Weights of a small transformer language model.
Size: 16 layers, width 256, 2 heads of 128, 16.8M parameters.
Architecture: LayerNorm before each block, no position embeddings, biases, tied embeddings, ALiBi.
Training: a variant of Muon for these matrices, 4684 steps.
Each number is 128 + 24 x the weight over its row's rms, rounded and kept within 0 to 255. Layers, rows and columns count from 0. The size above them is the row's rms in percent of the matrix's.

# layer 7 attention output (transposed), 256x256, rms 0.0563, rows 31-36, columns 0-127
size [106 103 108 102 102 106]
[[136 148 123 182 173 153 178 133 109 103 151 111 189 100 122 136 108 120 114 136 130 179 160 133  96 127 135  91 121 141 115 115 134 175 109 134 124 119 143 108 156 158 121 108 112 104 143 132 118 142  65 119 130 136 165 102 127 150  96  94  94 114 127 138 140 128 120 161 107 154  88 126 181 100 143 122 138 105 127  90 117 117 189 146 125  92 150  99 103 141 136 104  95 154 140 127 115 136 140 140 145 122 115 161 115  92 128 139 144 142 137 107 110 108  83 152 129  90 107 126 140 132 138  98 127 136 116 132]
 [114 132 106  96 142 120 161 137 102 102 122 146 114 165 137 164 150 146 114 171 143 138 137 118 112 106 140 138 135 177 116  97 123 162 123 160 135 126 122 130 172 160  83 134 113 126 107  99  89 112 103 145 143 149 123 117 165  99 130 161 127  98 111 106 174 117 119 122 166 129 172 118 109 156 137  90 143 147 130 141 117  90 105 124 164 137  96  92 159 141 132 150 126 150 148  86 125 157 154 148  93 149 133 157 128 142 137 113 164 106 137 122 113 123 124 105 139  95 109 169 134  99 129 139 141 164 141  80]
 [154 164 128 173 176 103 126  91 146 138 146  83  96 108 156 120 118 113 146 169 173 113 143 130 151 123  78 130 125 158 113 156 149 109 153  87  88 140 124 158 164  82 133 143 100 134 111 127 162 167 106 155 137 131 160 154  90 132 105 142 127 125 138  51 117 160 155 125 164 124 143 146 163 155 129 146 115  62 121 119 119 127 117 123 160 131 100 114 137 131 142 129 120 120 154 145  94  98 103 135 118 146 126 127 124 101 139 134 127 117 157 124 138 131 121 129 154 117 151 128 110 167 164 144 120 140 141 131]
 [137 139 171 153 118 111  64 183  84 159 129  82 135 117 140 132 180 115 110  91 128 118 106 136 102 136 172 126 131 128 148 140  92  85 160 172 150 140 132 106 121 129 156 123 105 142  94 113 133 123 145 165 129 119  75 123  74 104 133 103  89 104 121 107 124 156 126 128 168 126 131 168 127 157 153 170 168 182 138 130 119 123 129 109 104 125 114 120 126 152 138 114  92 113 133  97 144 145 139 135 128 139 196  84 136 117 158 169 118 134 106 103 137 120 111 152 114 116 126  98 148 121 120  80 157 115 109 145]
 [118  81 105 140 163 161 121 109 119 168 124 119 144 138 140  98 126 147  93 136 142 149 112 143 142 102  88 132 120 144 151 128 143 132 120  85 125 136 157 150 117 135  94 122 128 140 109 174 142  69 134 130 155 125 131 187 144 190 107 141 123  93 168 123 107 133  68 139 102 138 101 145 103 146 108 141 105  97 102 136 139  87 120 138 148 164  99 111 161 123 140 115 133 158 126 150 108 136 149 134 120 162  75 124 111 109 150 141 124 112 119 115 110 114  77 119 149 103 136 148 110 138 154 115 117 114 108  92]
 [123 157 139 145 120 121 136 126  81 116 145 122 125 115 110 125 113 143 159 108 138 103 166 104 159  96 110 148 159 108 137  88 136 186 121 114 141 141 135 129 155 140  95 128 138 145 122 113 120 115 129 146  95 150 132 133 109 108 112 101  98 168 110 129 120 111  98 161 155 129 111 110 144 116 113 159 157 154 153 109 143 177 174 144 143  97 135 107 169 160  99 162 129 138 126 141 128 149 113 164 132 113 128 111 151 168 133 106 144 157 184 130 128 110  92 154 115 107 111 131 132 128 154 142 113  71  99 137]]
# layer 7 attention value, 256x256, rms 0.0297, rows 32-36, columns 0-127
size [101 111 107 101 113]
[[113 143 146 140 130 118 148 141 152 141 163 117 142 111 126 122 124 122 132  79 123  83  92 131 141 160 102 155 126 143 122 107 116 107 125 148 175 128  77 138  84  75  94 155 135 149 138 154 151 103 136 102 117  91 121 132 146 176 133 103 155 151  53 109 133 102 116 127 103 123 128 175 145 113 133 121  89 122 114 157 134 141 115 105 110 105 177 152 117 124 125 146 123 130 129  85 120  80 144  90 185 117 149 139 122  84 120 134  73 134 111 109 136 110 151 143 119 123 143 104 127 151 128  77 127  98 133 158]
 [151 115 107 137  91 134 125 143 126 110 136 151  67 167  74 140 146 157 124 127 123 127 125 143 116  87 140 177 114 103 189 109 140 140 151 133  81  72  85  95 123 174 110 148 106 135 113 132 129 151 133 105 126 130 126 133 120 134 139  90  90  95 159 163 122 102 123 119 130 147 126 135 120 153 146  89 158 160 129 201 112 170 154 112 127 128 167 149 117 110  69 149  97  99 146 158 177 112 158 143 152 153 149 133 121 130 159 127 111 141 110 128 166 102 125 133 135 120 103 125 182 106 145 120 158 134 125 117]
 [140 104 133 105 126 121 156  88 151 111 131 133 101 117 159 113 108 133 132 154 119 105 155 119 107 104 101  92 109 147 145  91 151 164 150 117 109 106  99 100  97 138 116 124 127 118 155 174  94 107 158 125 102 128 152 149 134 127 138 140 175 128  98 114 122 174 136 132 120  96 103 167 117 125 135 157 124  82 156 139 160 114 169 126 118 126 155 103 116 134 144 128 145 148 132 161  89 136 113 126  96 121  70 157 144 161 122 118 190 159 165 142 144 118 148 121 130 121 111 110 153 126 111 142  99 166 166 124]
 [148 183 196 101  85 107 150 145 155  83  81 111 128  82 131 124 117 161 142  94 148 136 128  84 117 124 116 123 111 136  95 162 126 136 145 117 103 102 106 136 120 152 109 149 134 123 156 117 128 133 115 138 135 120 192 141 124 141 123 113 101 128 166 109 131 126 118 127 116 138 157 103 142 153 102 125 131 164 131 200 116 123 145 125 131  97 165 167 131 137 142 150 119  98 106  82 135 128 118 144 135  96 164 158  91 138 107 151 118  68 146 110 158 132 156  99 113 159 109 154 121 154 117 155 130 102 141 116]
 [ 95 119 132 103  85 173 124 111 124 150 151 104 135 138 185 143 121 120 113 175 122 140 137 126 153 139 134 143  89 132 139 121 140 104 130 130 157 141 140 139 121 119 157  89  88 157 152 129 117 122 136 123 164 118 149  99 160 121 146 158 182 134 108 126 175 153 130 100 140  94 140 107 146 109 129 110 147 135 134 149 138 138 115 119 147 166 175 158  93 108 142 120 126 117 105 114 155 122 138 114  79 147 158 125  65 122 138 129  98 152 123 142 111 111 116 110 128 113 157 152 103 157 112 116 129 124  99 135]]